From a checkpoint of a small transformer trained on Wikipedia.
Architecture: RMSNorm before each block, rotary positions, biases on query, key and value, tied embeddings.
Each number is 128 + 32 x the weight over its row's rms, rounded and kept within 0 to 255. Layers, rows and columns count from 0. Numbers have three digits each. The size before them is the row's rms in percent of the matrix's.

# q: layer 8 attention query, 96x128, rms 0.125, rows 13-22,44-53,76-85, columns 64-127
# k: layer 8 attention key, 32x128, rms 0.132, rows 12-21, columns 64-127
q44 091:134149128107105127099098095093150137119144092124116106190182095156203110107125140088144194121128065127131117077094141149184114142108110149114145082158116116151107122133117164056111103126167145
q76 077:089153146122112125124088105079159143166132139158151157141137060135187106068160139056168133168141133107125116138104099122172162094100092159130153094146095084133122142114125127066106120083144143
k12 105:168122159103097117178149084091101127174101130116173067159120087109163085120182187081170079132092193137185133139105117118111125101175076089164183187081077064161111059109083151121142085145144128
q13 126:113067140140118169209146120087148101110141203123175165134170142195102181180147134081154137124122115152155131151123136090165141177130164148126097074130110170107112133164156177113130117158112083
q45 088:106050146123137176223135116102126133130160179112187129118160168190070174154141127089151118128102144124146145151127118098146116163140180141140102096133130181114140120177144187111141126143109089
q77 099:132073147148136153232098116139129111104143142106186122131163124164060157157152172114156126146107139121127118143139121136171130147140172154144145093155104153116136133179139186111163116110121085
k13 105:113091127135136126138135106127125191066120084163127132145157139154088143175201112085183058120149160123175161156150182164126149202158114129123141132122091200148122076135145157047118179122100116
q14 120:135114139085114049114183120068149095097117172077210133100128086108158131133152142103130066152103148083140120142114125214142119168112126102109100127096168177090113114098133171154100143147134132
q46 079:137120121068115032106204126082136107079114144102213141117114091119168134128149118102111063142109133097150113130124130196164136154141097084112088126087172179081098114086143143147110151145148122
q78 113:136152120027127036125195120124172137119130113099183103087135098128127142110161137114115093160128165086110113155108152195173120146120121146115100111108164162103109094078125124180123173144151139
k14 105:144195101098131143112120112117124108081115133124140046114125144138113115058151116129113131170139127159155183146128164180173136132106180169112156120108141132119102106116119125136112157157180181
q15 139:110091140185102160126146135119111057142132127120085103119155156090159119119184157082096136118127118089128161131059148130142144084051105155137088157180070121116097125138165114187160200084137149
q47 080:114076116202106172115139153113121045130131129108080126122159134089138090113192159080099135076119109096144166125076141132152152083054101142144077139172080142116095094151177115175154173087118130
q79 092:080107146173111138149158119081135092098098086103061122105171152098140126158187153116111103127129133055129164139081114109155152103061125167152075153173082123102089128095144108198152177098091151
k15 114:126139146163094141076142127176097091100163146115121152122131092091108149105162126091131116187153144145108195130106114130116124085110183100115037134153087159184095131057140129166120160107089123
q16 133:115175131148125150140160125115132131181099153099153148124163119128120144164098163089098136101087149092125091123088130148095144159091099119130217128130155124109140150118134162101090131081154140
q48 083:128172133167126153132169089117124130163124157091154137094140127146129164144103157102114097116104151105109105152094123158083177164115076112117215137131128112086167160120136164114116130126169128
q80 091:165131113164124136172155158111096130176100151133129139126145109147108152143077157108097108116084174082118130133148164106088146128114095129116201090117177086130179187117159183108134099098167142
k16 110:108159119125158122167141144146109120164129165139136117126145196139139082089163176124146130092184139104140180133135126135111126100135119122166106111109136079063127177072158175121096110137178200
q17 130:113149132198124182064098108156122159178097125079143185095127104153086064138156139172060102119131144143122072101089164129169140097153069089140170078130158188112172127138120137148108138152117100
q49 079:110160142171130157046097110175109195209079111111144190085117115128088093142150153165071083115117143116125099106072160130158151102158087080134135081127144188091158112131145105133136125151113139
q81 083:133159140194110154083108106120127165145106106123158139114137131160049103103176147128095110121154140151124078118066176176141128098162090103168178076152143190167191134153129181130126097176164059
k17 106:168132176092152100120170105091121151186142147118140136163095149180114137110183064110154132096118085154137089108105118119114147042134135148123162103171109152136077118113133127132084128144093097
q18 136:069088067112070106100169102101108134070090133152172147154138088146105133102138111120155154148144124128106140115136112108091152142111103096124108081133098128131165140158198098152062162067134137
q50 082:074117078137064114104192082111102143066089131164167135127124096135093139094154116108139157125148106114136100092120094115105143125144099083118115098126086133094138132167194088160064141102129113
q82 089:085080052139076098093157114115103120111095168136151133165112088158119115144123130124128131140173083146143138119143122099097157095102098090106121093138094132126188124131190111147068119064112111
k18 110:150094120112065127085101128142164140142125107110137093096106127126178175115102118027126124110114124117133126121128129052167126096168126147152163134061079100089120155071145135130127141115151097
q19 137:084139088159117114124171143169103148108134172106112091098108155139187157103177109108162122139103082057104093089129171135150098075174116165122103107164165071146177062154109118114116082077060160
q51 079:105142082143114111119179152186099152115117156097118088100078162141214156084160125102162129132094076091098089092126138098146084101183104156123096102191146084144160060148103105104107089084046158
q83 086:073169067121102141141135168158074192152127167092116119094109122144185133081153133140122152115121136091142087115114181119153057070200077155137142130166194073165172102125124128101127155068087137
k19 110:128166103098074174074106143127118193198118142084107090114138142083137068186166135115131173095149182113087114167172211059192112072110110129170157110157125115114141127154113106114133123130121138
q20 127:123129182069113081145089163106102124096138176120138100116205135072157159053112183131180129101099106153123155097109120151129138151113119111118143140123145079165151107131119187101088149156131076
q52 084:112112179076118112148078186122109132126121167087134101082197170087129155066123140126200114117082114153145143092130102128137119145099136096130148149136148089124117087141116222104100149127117081
q84 098:126129149077124127100085169131070112079139134136134112147151123048167153104138152120145118087113086172075150061110125131139117144074120092126168148152175103148099092178124217095103074177095077
k20 103:087108153103115102119092160188144142166130204090167133097153084127088135094200131120128086144076155113147144088123153122108184097095118103080140114110133082160140087166174195133140169192130092
q21 134:154110123160158127114182117133121082047140127134097154104082136081131165098145123095081131153159141149114162110082133100065149184087086127102113185142145119160123013145128169144133079196106158
q53 090:168110145159150126122146133153121087041146119112091156113084149085162162130130097108087136149153132155122178096079125084064163171079099147120104195151124109154124052150107178137141079199125187
q85 109:175106132163118152111130123127124106078123121120116166097093150107173168087153118110100142150132110156141170146068144117048148134090120105137112182133170080156142053154105205109129037206132166
k21 108:068138134187122134089142039130152132112137158143125173157099177102188108107131117075086117141100144196170149121098112147101104138160196123199178085117170081142134088155123165124158083096115135
q22 132:147108106144113070151176180145065111117119140172139091115122125107160199120117192148135219103153070113103109154091117115143126111161184140170162130140105168111148102092149156142136106152137166